config = dict(
    lr=0.00536,
    lr_head=0.00747,
    warmup_steps=200,
)
Each number is 500 + 25 x the weight over the matrix's rms, rounded and kept within 0 to 999. Layers, rows and columns count from 0. Numbers have three digits each.

# down: layer 2 MLP down (transposed), 1024x256, rms 0.0828, rows 222-274, columns 0-127
# up: layer 2 MLP up, 1024x256, rms 0.0736, rows 223-274, columns 0-127
down222:520516468531497465503446483541487496516501507510490502480488483533481514510488455518545511497473505526531539478460498456502482495556510513484533505525522537527491463472501455506477555542524439541493479466528531481511465478496519500517508483472489452495474493518518528465513493506512533530476494479479490532489507512472511505481509477494508509499530517506511541494488513533497509493518
up223:444509514511514561458520507489526512523468516470464486532461446552533492456513507567488514488493518531511522481526496518502536514512454470499497484534494543491523508482507505505536489531494526534508509503503546486505500487510542487517496518421501478456476506523494492475450514501550503456488508531463496462505514534466533564480496456506537457497446504513504520457478525472520491507478
down223:482492469524542495495529509479465480502508521474471524508479503533544536524532494483496487483511478508515498513557473479516492513505484475520480549471488478484497541465527532422512502492525463506518479474486494502462521447513435539506531483482452497546475483533418480480509450515451485485516490512433484482537505458514490474525516489525503533488462475474464470559522497466474546509513
up224:557537523490553455510472509494508527492531539481509549586515513554510506520513486503540470513449453497485486463497498508508484529522503501499499517552444551532498524486489513507447509485463481512536493501500462478542451496462445542501495511490494494478512494531542560435513508465500471529486501518525489490522493514508489529512496505481472471475489521539558516499523495473506483474444
down224:493517524485467514498476476509484506488510448469487480464511499507514470491498481491529518442464521513560479429451487522483521495480530500523542486596437469522500519461506458500490538492457469475476541480571481473515482474513487502543468486475493470483466500494497489474479509513509456451498499505488508490552498505535492558520557515466526534510514487500505572474510475476479435492493
up225:484526504493498462479473513489550488515456492523504503475486468497507517494499513500518464482484531457468446567547465494525490512522551534495481475458485475569480521505505528498508524485514483499468468502464463535534555518514496503481479516514476483475487489527569535480474502481479499533499480492478486554500487511499543577515500472511526553483525517478484515469486473467507518489518
down225:486487505553444525505515477506456497505522503484481466524517534482503503480487437567540494483521473494498501455509454524523450516479505500509529461494524471483470461511514479505508502534517527481502542529548495485496492530518507471501480528485506517460474491530538519544482473531477501493498458508457531505454502495493523505528559509515491479474501478487512523468474528499502464489488
up226:493490525487549524501504475459500502507468509494486490508473538510519548520524576487542533485468490500489482502460507499459487474468530467512522523499514490521511470512515519478459520523503527488472453476455495500467497525510531511488497533470511532491497525528479540516507537520488538479487498495462482486512477478440476505538457513502493537489511524499527467530459515487488483441515
down226:482475506517489531511477542488495476567507524468518474505555484514473493478489492496493560510530566518519503510501438494484507485491477560465480496476499482515515483481494482519490498497515522496466526499506516496518563502495511492518487457470496527504551507512547447510524512489505489484544460459509497543493518556509480471515543509493506473527510490530462483460507520529503476541488
up227:516506462495576500505451475477519497466494480503475477513515484487468506500523478536486447500501500454501522514502479525466509468513453507497518466540491479444513510537494510469465516522488517506496512500494485488461491511489536513555517477480491514482407518495538499481502507508488446521467533478512494488503510471482488460510470478519489481455531499490481496481507513513494555497537
down227:496485534494499472486495478514476471530506499495506490489463487522525494521530523508511525506478523540462511493513499523514469556484560492537464479464511501473536521494483497487523515509505533520476518480499550489516471501499468498541497513526488504493497484500448482505481466523494520520521492466477504495543495526511462495505510482513499484508477464480497497523531490474463535534475
up228:499465475533504542477502468507447472449487485478514491540460529505498535485487540510553504528468493532463474492522497480517542492490554481461535448507488472530542497485476465548474511468475468475473482539477482507479481480508499474476494512466493499496529490516512547486557534531494513480503494562463465508501496505497473475528524519476519549490492468504515487491536486504528502504522
down228:537533507506443506523506517507497500522519507487495489509527477494479494503483497483498493472527547478472493503484543525495465480481484446480484497490502513495510482546526506485524475535486509545547525500512503516515485495482494549477466458501531481476499543446537495549464483511529499506485529466486490506487539542487508484531496448514488493530503484519489519518485498519481478488500
up229:529508503519508524450507495509503531472506492478534527519525482472485504515501512518509466455460514487491516491520493516476519499477509466515501502528507472478490482488482493519509503479517468486503516472532506514485469484508482486516529472507486512465527514492493522513497518498515448462493503524488461474514495523512560483526511490505521505493538486452505511482481479483489536490499
down229:477486522491499451492484526510457498501507543504502484504530536500505463518518463470520519456497486519469478522474511452515484530505518487517503455462512500518520495528518473479463485491464534534493524511477515504536517483510463490497511525469456532506509506527469498508488467500503513532506489460500504505487539543510476513543486501524505477473513536511501494520471512514484517481529
up230:525524489474513497461474506514502485515502516465506478494498476524532484486504485475518483504469510514495476540527494518501440475507509438459486510484521516513498458492508509477519537518464509488457561488501475501479541517474553497482480517464540485483480487519513485530460544492538511477502529518502450540522573499489461550519497508486534503480446501529502486491506486487488549505525
down230:473529487522503478511518454510519535529490508516519488505502518492467512509548464511529524485516523463474514538507501535490587491494489515467512513535525512536485522503463475491468486497506468492504472520507502492466481471513482479467477489505521477534516453487455534502480523498505514513479509525474530460528490491541524514461528481447485475469528492492542508510493488475516495481461
up231:454520504508509478488481498520469497525531490485499521523515510468524493428500510496475491519494465512480506529467509448514567510472513519510503550551476495487492526475495537501511501487463437511498476469530509492483464510540474487486510462510547497513491494562498503499489491483497518522552556485511519484528473504476499479486460504501508506544511480504524470517510486571482514523489
down231:501477480460524458463538501470460524497521468525557495509486487489443528506528519487536495485505517494502490538495458541523491466484497535514520495501489481522481498499529539528493525487491542514491500538509507476523474464510476532435500546528523509525547525516508453505527517491493519506451532492482545514462456505542472503536486512527487464521514490469484523468493507527523509468514
up232:518478525531494503505511488472494500479506515519516517501503465470546504522523461467466481514534513515500454539532462525495487496489572449538488459523520545477501568464505477457487489540450535509474469461491484569493500467479488489500536511460480507524426479525453532511484512473476473528452498532486478529498500554511516479523468456443484520515494504517532464528491518517527494453517
down232:479516546474485490427507512394495528494498518552545473479485504489493513514532529492496486516552510466527532471457517554412518531527497463492489454551417500543502536487482515472491487495483470477519464463544454500482459492502517507482544514542449459463487549518512468496497506519519529492524509473531506499475508532489516502517484489469494536503511493525495465469495486513560515469489
up233:517535518472491489479521431472501509499518451470490507490520539477535514486504488490499533478482538510503439502489502463505476497485465480489505496476559520484479514503477522461545523536451525516474512492497492525497573477507518523467524505511450508489468531546470514508537518505528488480494512418518493525482515507464527546487489494478495515529533504527492506500455515502512501479489
down233:480479482512501527492500568533489495519504532523543483512497490522497482502529499501494466509488501504503497496550491514518511461528516535461529543495512478488553519489550507497494523472527468477498509510499505488501461490503482441533482509467524538521540527510492437529460455480499484493512487489452513493514488481525465496547527527455521512463502504484494485502547521512507538514533
up234:501493474489480509516517516534492540487497470487504509514524503467519485506496530491547463504532480485492504478476552505533509498498474486445475483480497491522503438505494501511500531482488514489466448495481491513479495483493500515483464540488502482517530492479491469512513472490472485479516479557524561504491536553475533482512484510485507482531485444507492460457494451511505477493533
down234:482517516435514498496534535509531503502488528503545500522496520498482474539525479467479521484500522512464525496506468482502502452512498462477515511505486520487532529493482508521538495498518506469538518490483513548469515466460481493538481478481487479508487485477560544492506498558552508510524519444498474479515434457537471553497503465486480512476494534480482493479523500449460482497482
up235:504507504478504497501495473491496502484485474496489504477512565527482504471482502511437482494551501485515486509482478455551503507527504520502520487525468533486509484519562512540537473473520491477482476530500507485493493525486494465460500434509473518474501520468502505478457478535514522514516510507496445480495454519515525500508506522499508503550489476495557478489473488524507515488479
down235:546489519507463513493531506507499464488488566503530485512467460480503497464578494506490486509454511510444486495505538507493510535480483456524504544460525480512481548470506470487490486503495474519504484482545485514509530516557492503558459491481496502507541514504498536499489508484453521540481516469472488460523531468475485499520473487500486485513466479459500473511526512524490443479516
up236:491489467477504518466483486517493495518469479487539484501491520538546525471501507481485466524500526498487534479492503474539500512506483467487472481536522482530485493462485496486455491508491479512452515549519551494484509490514494521490548557505530492484507516495497524532488498544501519508478475504558487522498525497483509510499463472501528473501498514529447503506513505509487464500520
down236:482487467546474467514482508491480469509511517492482500496480480513498475543507472483505502477533496520540517494489489489523492491485490541504558485512482536485478506503531509521496495503509509489500515470482494491502514476520489503508507520489498503505521500505489485476443466493484508498497510481494493516512480488502516480506535490468506525483526521488525489508543492461475495493492
up237:476513535545498481489487509501483456466510480524506506458495515481489524526534547470511484527468489518442492484530515502455480515557514485450470527502519490467477506517483516498504508479519488510525548460442482537516500518487484494510482471452437486461563477486495507486501525491476550555471514510466544502503522468534503500506524464556534477505531505451493520515499487485513495483512
down237:514578486503500505486472518527519524470535484518502474505502542484482471496509535492522492477520494503474470526528482568487470504492458533467469491513526486485494502449510504488464534472469486502517508539451471546496545547514458472478540498470501477444443523471477489486459472502505494509521528564502454520485537511486447441465482537538565502474535542531428535508515534468467544499481
up238:502489493509453491506505505480503530488507515527535501493483499496513501485508500515503477503508451520484543485477438496477548515514487477496507491497496502523495502534532496481525526491469501475491513501492531483453510509507497497520483490535511511510478499471443551496524496469487496475439500542477524517500519472522482492539493523490530513486498506489508517509504489515509527471518
down238:506498521471474469523496511515495558501518485489532491471489518489495512472521496480507481476520484496505519508472463468504474518463495513522506529485496508535469469526513548488496493503479517487546510515488519520528506488498469493517503505491528517480479539496537473495510475527506516480490489473502489510449497477462485517531482499512504532488497525483470524484485510509505494479521
up239:492484553485527496503459509502537504514488528490498460522538520516544503524466501498518487515456498506504486476556482495474511502510512532493468487492509491486558529470496454503494493473516508513536523473507522510483549528487481475465493406499501500505489487542511537519475545532461529507533494496522438469480511480474491519445565521505422473496560492494505445492500555507475486475478
down239:511483502462485490489498489502497535557459505514471497494516500489550490488512484480468508513490476442472500494505476502465543485520476509516469492471512517553487480502506509482481489511551474503482495495535498513459484497485450505502489508495564440516534498451524503518462510471501479508507516469466525510513501457498455530499479539520481473467475499487493497517502497499485577501495
up240:513507485519478463499515464523457476467509480483534504523498489465496460527476550560506524453514490540519482495513492444497480478474511511491518434488522541562515507489481499547451511518496528534531496488493498516459501498513491478497556505483504491500555494488541535512510478476501486519490556533466509530555525510441511453495496496489521471537495518510543497491531519551548523489551
down240:525520473513509459499448499502545511502441530502530529530451528485539465505510488481475524495534478515482529489522499518513460484493467512472514461519536468482499531489472540506546497455487494526498471485536501476451535492460505450531556497506536494497524523477547520514472505524500478476510526509546485498519533506488521488492481480503535497497489524495483484515526495499549490481503
up241:474517505494497501494498518542493506472482467520499476510496547505493494534495490520534516491521467467519460538496514524480496493499485480492536492498503480487450531466509507499515556484526470489516526531495493482491506509475508489479532525455466512501493462469487520430514516512477503491573546467501524449488486483532507489501461504476456490518489435511459582455475520518479472496453
down241:479491522475479525484491477499486519422482477523486512502557503534479535500481507562493492508496486500495537509536495466486485501492508476524493489477496515515513537474490513513497471511497527497508522523452493488532486524460488483533506531514492590506509514511486533499493503529428520516521487456499479484490500477487517563452506522507471550499480496546509561482492513486477470509474
up242:484488514518517470534496513536523493532449522508510492500501499467513523508509519506497480519524536513520502495483541461473530461494480499478457519517506540534467449501491449500462530531478504498454496522503478553492525483474529523527490509512470495518485492553493490490477489511458526511485480510494467491490510458503498495495460545485519468456480496491498456492535466494501508498501
down242:502485532467494522482507531487499481482531493499498508469478488486499474517465506470560524522460486503525468503499479527527501522534490535538503481485472484485534507522485527454510493470550516513504508535508489471487464519535505455474500481508528489516515514464497504545516521516507471518490501506508536483508495531463509492527491482501525513526524490490461466491486503530469514500483
up243:454510549534524514536498500502514505506508520521528522508512483496501498465508503484507494468528492578506466486538469530530506501543486465484507479531520469542509459503511515520530550473476492515510532492519539469489448558504476479488468481512548489467481480501478542501482504516488511506503525456500525533463490475511485512531502487547525501529507532509504485503475518540529503495507
down243:475452508510481463479495521495471534479478540458453503499490490489506458498502512529502477507474490438511496489488499528507509531540483525487481476476516536485523533526538475532479428518490506497440487521500469500527548476517498516501501478506465535496526496490516520516517513480449519458495504533492513485489470512499508458476473512481527486484465548496519499468499516513492522539475
up244:470481516511509498509491493487494488498478530486499504517480524493504483524587493497461539493463527489481491498526524500573477478515493566516493512472497463525536537510477469532498456515502489489516457500484482492493503459499432497522516496515466487454516516500525487473517513506466477480521514484479503510462513519489492516505476468514517493514465502488531491511465501504464483535491
down244:507529496505504505493498484496514512494514480491491492503507484483494497495463487491528467524486481509533503499469465500463528497488517454500501506516505535479515487470529510494526536505507504528479527477507526478520500512513526505475505510505521498517508466481479499525490482496516528510481499510492499506498479506528514493523509512505481508506543488500467514497515488509508521480508
up245:452517476430504476495520526454546524519506512517521475459503478518546508504512463497501506487478487496483472473506509487511483514488472487509516498459485508510495501545485480485503512489484535524508512514479498513537529535501487482464480489519519533533489465491483469492529494499541498503513532532463490497490519476540476480489534498511492473527510517497488541504513515459493502493471
down245:481484497510515452528467525489439489535486487507520476494519475490495498518514533506509496538484504539504476493477497491483508500517510534500503478472496554487494466543491505546530501517508482515517508454495483507477480464515500511526543503476548439501505478496497522515475531516510477502477500491528474500491475467468476478481498494477503515494465503503492510491512480496537454525531
up246:550494493559513468523527528491509508495488508481498459538509521477478456486485467462494507492511430483513471511533469504545451523490532496482540487559523461497528501528508471463450478490534493490479512478463539477534491505426470522447537498527482507543494456496489477452464507520507497513533481483489439467501497528500536514520454547492477530478485523475466509519536463531535502532549
down246:480486533522499521530536512524485450464478502492463537501467500517457480466496502473556470522526470481488530498465524498480490510484464493506498496482500507493545511471477491528533563468503492567532524527487494489510534496494473508501496527504515469514493493479516460512504549485492501487505447531495516508501489481542494482470444398518473511481484549537461528490518478490502517480490
up247:471528527529503486493478468513515488491507480501507509512475519515512519487504494484446503496525499457513489493499508521531519481518523524489515522501465497437481504508490527508518521522518504532522545510502511526507490532472503515460492518489514511501499469528483520474531530521488525434500508437491461488522476481502512499508536510522493496504516486515515537460511519464464498523489
down247:528496508491509501495470483477491493476472548529469527496550482487467513471538492530509483537499538525478520513497504526473515494470528487519533510479548518523482479507494474502456489497505508460456530451486500502507525525527495447511538486481498513513522536477489519503483488456465459517485521513483518477484474483488496537540515507510513467497479526505469447475460510488482542470501
up248:511498466550499472496545496451489544519525496539509550506530456536472479512493504509503529513467508496480492516492447488470528537511495460523486507476505454501490496533462490506446508485499526498482493478503498515527467500534478492494514505491485461492473495475446447547545492488519504500507480492494519508507478477538494476502529514491509555501510480522482513460563522544446524522516
down248:495467458484493447502497444486524471508474546474485482518490541511516500503463534544526548500493507558514485434528488503470450480531504529506507523514514507521470463475542486464508512498470502439511481517486552485500516463504504491489510510453476517504513516467485481512514503538477532473486513478478503505516543500519524528537473500515518552463509457509475547522479478474444507522514
up249:493503488534560464446504497539537455510497505542530504516457522516486490455484486499462560493462506500507529514496517480482472497493467483461470541485526501503485530500485539505497468476536470558466517511568493559520508510500484467456484486442515526515508518511499500528507474540454495506513493472503444500501467508521505502506497525455502501487491509486506476483505481491472497490483
down249:449521499505524502493470478447471523479460527518503501467532493511470465528561494538474482479531500527512497485512516505527494500498489493482505484506529536495503494497511484506504468503489468451534502490525540526504501494519437520490515539482511429544504456456532500507475511459488512532484497471536479460519471505502504503459518492488524547475503482477530472499446459469519523529500
up250:518474500488534501501511532481503503540509499553528479518480504509534462518462547480506517523476493495463552506446534504508516526517509449537500539523540497505513517491483480486479515513508525490445488492495502524497517498506495476507483534510500460559490500515515477526484483487488500511516432516549504518517464509458518487499504456500524508472483493512460505502537482521468502489479
down250:513502481460488465537513523533518524496470508521465509495473478526529518502511512530520497508479500500503494528530521515466511425470493474513540501481488521499486496511533507458495545487465448486508497523487534509476519462443504475521466502499476514516556500497546512516492477523453458534455503522499504502486519513483527518497530535500492546542528536506511486544529515468474479511467
up251:508531509507494532447501518475507495520494540477479520518477467487523466481500533523529527473522474438510507478509473522487527490518496485521492449518508556520477491451465457453491452503508559482510506484499492516522479473485506521456497506504475542541451468531499535543502486508463495493498477495558531510515475485550526485478456522496488492549485448484480503491509462491493475493493
down251:501539532512535553500445530508523516492479552520522495504503530511486518509522475505510482501500524542463489516516521507526480498534464497466497541463483477461513531499499503530515520490477434538514465508489538501502489501470454516534531461442531481489542515492488477504538483490499474508525518535458484488483513474502457525509497483466518513517522536520495496529516512478487486497533
up252:523481502514472518477508541541512485497521507496477503511498519525520512497481489464526543447509486496491493496522481479531476510440513461490503526488497499498506499478465487447510519474480542466535502487528547518424492503499494501497474492496523533506483473488512525494499493533508520529513449497500490489532436538550470470554469497476521475522512479506488463480489497495446493483533
down252:509467486508496490542469472527505522505500535467484492498482511506489458503500503522524483506538512491464491479503557543486491488470465503472511512521519470428480547509506515521462460525513541449452519509464481497548514493477496527535511550514461429500520462478494514520532525498502460537520485518489518515520455499546495476546512489483534495494508474519476516503517468515503487482496
up253:497484439442467532547510522456488530501525524488533521471468488496501540505531503527493511527519521503446544500501461500445500509500492528500519527519490526519539536487486511500502507495555489542465446508508497516450522479496477459483530518503506508477444465548503528505559526533482459509500527505535516517513491537520500460542480519490525566519451485531503488502503556485465501503480
down253:446477521494553487524525495499473493544455523470500469490519506516473531493485466483521511505501522518465500487488507512510537515490492536474497503505492555498477464507519480530501493459514474498507475492470503504557507558472455508508481538469509494479465448524514555502454513531492522564479469512526473510525523472511456514489465489500505493528514497520523484515483525522481488483519
up254:517490488512518494483548504524517499533478504478484505466481486476507492522501482487516518504534531534453506473476497520458496499501515487515503504475527473517476491523495485494520474498515509473482528497506500534430514439503501509507479506469519453479530474477510473515492502529506511507489447486521520460488487499482515454432506532532469493504515449526466506479491497516540507523553
down254:441480472492539520518503517468471492524516520491446532521499536507527518525498522522525516490459454498514467517483494475489547518521489500504474472516460466507520485470492483490476519511504498514487496536501516491548508506543458510475511529488516511536496540515532511521474445484536516475496458495451529516530480547530524496520483511511544561473491510512555486476461505521504509459512
up255:511500493487498519496481508485518453497554515517526437497464495537496535448503507486507508483534488504487532489465523486467524531479530517566539460491488506489514497480525479484486513503560456515531530504513507487466513516511459481496481483459481503485507482529532523506480515464521518486485461483517504576477471535575543474506528500522500505501540540468529478474508481546526507456454
down255:503520487476513546492549505499447527536461492486466488545539537467529484489479479548496495462461528528535481477525427532516500481506491507476472511565499510476531521497436507523497523508478512463489501505481505500519516508496520509514500504517498511480518511469477477483554509513519484533481520480493525465523508489434485477479482493492528468507537510447471484479517532463455538481579
up256:508519500481477497521480463498476482555479474468475468521470455524442454448484515543462493501472484524506488503500503505485499508515534503500505467533477482507499488486495498497508470503505472518506483487498514471495516497563506498504517496491492519520516492479494523501461533459524523514521454530512508535518508496501517506486485526486507452482496518486504554457517497478509497534504
down256:488469512512526461522485464515505501514520548474523440500487498507519508547527518487521480494565498587504487533524497504507492510537479550476477502529484484493470532532467507520520519527494489503540540500490502504480471478506512476522538472509566482476472439516514497527540500499524486510495483533562494502537514468493474489488519473506510502553514540476479469490484476503496489480463
up257:484536486492479478481456504459505479532500441445516483488479518542525538494496511520493488498503500506486528526500496489511510515558538516528484514509489503450510508467518504506509468518498509479463513509489504517512517499506508488522473495488490498495521487480465549498521513499487508513495500516462474519484471488480482494481513500508544439484490548496506497513483490478473523499520
down257:515465525495520506528515460529507516499535510506502542509509449538481498444493470500479470560487504505499482505470492495503468484510452562523481548497517503550498498485475500469505518468482524523507498485492488498505525489511479536490507509489537503493483479491490479472469484497521493516509509502525519501459507480499482521464509484497515454506502500493503479468529478472480508527450
up258:490501486523477514516544540471501476469459522502467481481507515525492463531506495458520486521496506536512513467514490439500505484512524481541515450492507471483481525526506468498496489475506493548482502496534450457496506478473460462489545479512499468504527490474505486508455488464503531473479495490496499471448471529493493475488495560499458458521542519510507465541522505516451508526524
down258:542480482517482482473470464513507512537485465514528493529536458482505527501475468517469514496484479442497507530466537528485496481483486505462456505505496501530519521461478513474499519522473491440499491500475470520503455526512485509515516532517502531488497511531495511513502499529540525469472512492496515502546489473492485488506502474511497494494480516465484517489491519466501510465530
up259:474460488511515543501514495504526519505469489505494486480530533493487455503517515504482506491499516478490465510516549536539498483494490577514482481443516496502493463504515526525504503528520476491497522499507496526517494499512533479541518493551526475453539519504513493517511556448498471467443505532460491514488489450499525460484477496475478490477536484509513476495479515489462476514523
down259:538491527476476450523540549510479489525474514482510505534481491503530492501488485501495503507503465505511535501496471518488486525508554450470484500516477503485524514484509504493470474486514506501493508516499530483507539466436470500476498505459514496517501466486485491498510498533496506498524520490511517484500527550513456528516519488508512488494501516511447548507527517498543514495483
up260:523479483464533526513500476496548481506489499541506514549477486481495517477496529516487530527444481485507485491463484481542526494470512533485538549583542478516501513511508542454481423499475514530505514535529503480439526508502521478472537503489468511505483558466451519492478477476476540527458463485527479472498508516478505511481470491503502517509527547514555545477529504478554501439539
down260:494540536548461490502509511490506535497487460484519481492504476555509498475474505480484475509496505495509522528503464538456509471562513482529501475450465525535493511479548483487522497431517497471457473460487498507529528503471463502531495475467489484483468498501524465511476518483491503513492532469492540555521491534483488498522489512483477488464492478473450504512481531527467496457452
up261:533448510491499540528487529476540471479511492512525520455460538513501510472474499541519503514473450495484493478512489478511504506509525502473525449517487437497488491522499476551523496505530476516498468469522509490500526533459483490523534513500493546501482552484471506493510486512516485477512498492490567491519481515506479561499440492508513514510484442507500526518492537430497497505523
down261:473482509476529499506515467471495546534482486505493494498499546496491487514492493528509499483489490487510515545495524527508473523513519481520506511513513511465502511471526498478546461513518474505476487546494485474525496505514529530497494469524495497505494475501499471456498527532511492509508505499502489449517468507481484493508533506519454526482519483549473523478504519511457512469477
up262:494532476491549490503516472505499445537505504498547546520457518547498462498518495457506521461469482522491459533505491436545476520520456504517524496493545508480509515511535537496463528514501504485468504442492500515505459510453465503439535439489498495517496483427480520508508497501513515506489505503498506467449481534513449515493489489534522524507518524539517501515469472472511506455515
down262:523494490498509476552536502490527473514458491547531568494519461489487466488515477499468512500511490537468539495487486500484464469418534485490546502505526527481488450528521444564491465446517500483534562445447536512489535520503469502487520487524479501480495523466518475528486500463486518466465501490444501482486522489496477526525473521518512495498510514472499583469603535473481533468495
up263:532480517534478530528479501509483495523473491459534496543539524498528472477503454428495531478494470481441447535489501515452523454432541438494551460488515469518501506543495495496544567479452486456496497504503536497497551459493521502501479492513489487481485527517480505463456490538493504505512516505525511531529536522548506513462468520475452518489522486487516566525520521554523496513571
down263:555486512509465534513473482520497468474489514465485523495493499488508528449487525499506559475504472480469464472460453459499506497480446488543520518504545465486459519496516469450505499434561462494437543568484482512519519519490488529509486503450497501441530515529506524515522501518506524518536495525524528539560531542495463497522484517509480554483494501537481500510519456491446484513512
up264:506479481533541500432506489501484532507484543484509540526494495518462501506470507496514506488541498497534516486518467473504491486511512493509495491488482520475489497520483513556521507516529498502497517470492484537466504510492511458491488483510536496473458491521483516536517493484513494529500521491543509493508442505481496485521470469509500491449500522496472529499510498475479546466475
down264:486514486524472526486465497510513492467481448523516505506526484510504493457491548534453513510501506472470507490465479513478496513483526497498507480500508492527503541521490503493510466540468508504502536506516514498516502491469508548563516515492476510538509553494501459489532544486461493496497495480478519495492538504474458513484507511453504535526496461475524486500512504523537512489518
up265:495508539541523493477512525475548478500478512481520492521479448486501534505510508499487524451451492475462478537507506484448493518520483492517456490452512487535483484522506511523504550507491510516489519492491460513465513507543513448476489476489488519535513490516499509497444520478518460500481511532495499492517516500511513513448474503522501490504515491460475536453503493508480525514524
down265:484501504525520458492489494466520509499511503466497510513498489491496531518499501524516490519496447532515504518551538497473495536522479530512478462524509559479512506459494504515555525484507504504542497519517530465477508469515502520523488514473488510499523466507475529464509497486549532508506508496511509529485479512488511492503504503486474490551511467462542520491506489515486514530546
up266:489512521500497531533511525459514511493508493490519516487518485500483491495502498505451482491474487545493512485475507508498501532474538474536531521510493455491546489476513516539495517497508430466475498514531512497490506490490496490511491492494471507505476519494485483477457523485514479512475499495500500480506524482498505498467549484490487511524506495517513491500483486504526516530517
down266:490496525528503454502490521480485512512529481505478500514518518486497488492512501518479509499499481500522495492520488517501487504462521505506549524496499464505476490504502520513478502464497492505510540505501494482472477488497523519502463497518520517516486490514491506488489472484496497506480490478497491478516485473483465485480478510532504535517488496516494499501482513482527466502501
up267:517480501516485502546482485513486487484500510486504525521507456511499486476485508506498502531505499493509476516507509485471522478496483507467516519506509499509512534482517479499523504534513457524465496488525504497497523478542506498508468483493496486497488519488473533525504507491520491503483491466472517470506476485510514534517491467503498535489512491508498452495496530490478558503487
down267:473511498487459536486479506478533494469493455470506495466500534521523489491485511502475508490512528504473525471490523487508493500515516512511512512485509508511474499511488501496500501503515514508468503505481464485494507486459496486512496481521498489459511510494477524493527529515493519511516526500505455461485535488519491490512502550476498495496495495499478516488491458511511478501533
up268:472521501516527488498485480524522501480478522490514534517541471503505529527524504509501441489507521480511531494499488502509478476538519551500510523505486510478512530477466494519499507504465478479454494529542514475481515523512513474531512546489483474505467481508479507498537493524513470488504521483498509464514550517513509528493485541480492501488515506465502496480515475496481505496499
down268:530496487472482495476522500457514517515527496531476470481467514516485492487478499496464540495494498507491481512483495502501534519490503472521495490491496493504501479509538512481500513490525530510527501487484521513515498511513489484471512497491514517499509499498518490511472496492469502508484463515512526531501486489514512444507529478518498516505494493495486487528494517494485501500487
up269:496450496544490528535496503433472502527518501491509527475500490478518554542450447486459520496550524503468467486503476504491451480505482451528515461507498519492524523524499531547497516480513515505487488501518515513508492495518548526488502498473505514521486503501486498527525512507503531484529479517528515519527493528455464509512459448507479515500477478519498491506491479539521485476441
down269:504546517526508503422466498500487495478499505456501552437487512494500452501523541512531486486504531441510461486528506508515519532511604489514446510430493532537492545511498465483496463498481480456459466476503503494539483484470485517503489548482511488487584488470525480484521501500522499449443452463499474508477476513519495473511495524500451507509514496473524510517493501496537484495512
up270:502536506517504497492467521491507461494474516498530538471478481479547499524497486477503561507489481522531508513537507544501490506504495501495569504498504519486508487498496470502507461470535543497492511492462462473505515535497508515512531479501499465511503502510497539500504491520524445460497484446515490493538459507536505487465506493479461495503503531474512476484509433475523566488501
down270:532473499506530473507523480512469502533507483502480464529527497499460496493498512528515444470499494502473492500466497463449523511469488508512437483472509475487480509505511518479465538540494488494515473481542510511495500473513481479494503502484494519509484473492522495469489480495482502523507489535497483531470494487486486505494489504478506527474500460520503532506500521513458419483474
up271:496528468530506498501519474517519488513496516517470525511505472527529514541469498520490515482465495471481496501536490466517537481504497479513460525524490485495522510520471506487556504501487519513517515512457525484437486491503486475494466494499479524497527453512485540501487497532513524508491526464527525501480511514481493488482467503486475477490543490507481529525500524477500534528493
down271:491499525475532524503456530482476546488496480488500492510515511466484499508512501496490490489498485519532529469512513520517487475475498498460510459472495496537468500485511513511494513515496485516501518492535471531514506502512507506512520497503516510495473483489542472482510507475475493455513500519519461497483509520483496544515513489529482498506498489497501485525511508518523484485503
up272:462486523530472497503442523546482479485510519519488523479507495553493526496517508541495483470476523519487508484519509540511537497481499486466542529509473521556489480511506536498492474525480467458549515486496498492503498541497489505498543505511492507514492480507521518492513518498502478496494493532536486483481510465478514529483468539499481531505524521484509493524503502522488469465510
down272:486481463529508537509506486453493503549483493468548477478449519490521484519463520483510467492500458527538475521550477505511519501516519533493505530491476478473504538468507513543470471519511543495499528543494520482509495481538479478524479507479529506495518525501486508492486445488487513538535455494526510553508516479518491490531485453497493469534537481465475501445487549510512508530540
up273:525504515487493533494473513487511482520503509481564481493483509482511527537490498538544507493503515500462540496499489470516495517506493470534439521564469488528474503510511559502495478468470523467556536500513508549513522495508511490470517548437481520483511492505461503496487510490467447506517551516529532512502492509469515473542536517478525501537478495470511494493498507532518518434491
down273:513491492521463510491533487532543503482465498448503501501460510508547513480520482531504508474533447517486497450531481493508499536491486455502498566487518493530557493463483450525549480480532474485460473552542507539484439464510513492493513509490478499507481445489512521482487462467505534536511562507489502505546519451499530473497508503508469515505492473485499457474498514530523539487512
up274:505504490530490493468480458478476513463479513506504450511498512463563539533525523504533476537544496518499478503490503557490491487513541462512511536472524523536450473495513504472474517507470491466524492499473523515517506499492533482552500507505551498520488485478492550507531504521516486480434509497484495549494469494427514523502502510473475498533488505501500503534505510472496469528533
down274:483514519490491498498481553472540524502503556484507532502513495465467487501487523497498515522482502498488520485493484428542509519526471508441503461522487499479545548470502456531522486469515500463510521509522490467497540475513492498489501519478480497466526513523507438477511516518476504516502470476492495512453529490550500518498519466511528489477507484515531508461486477505482529503511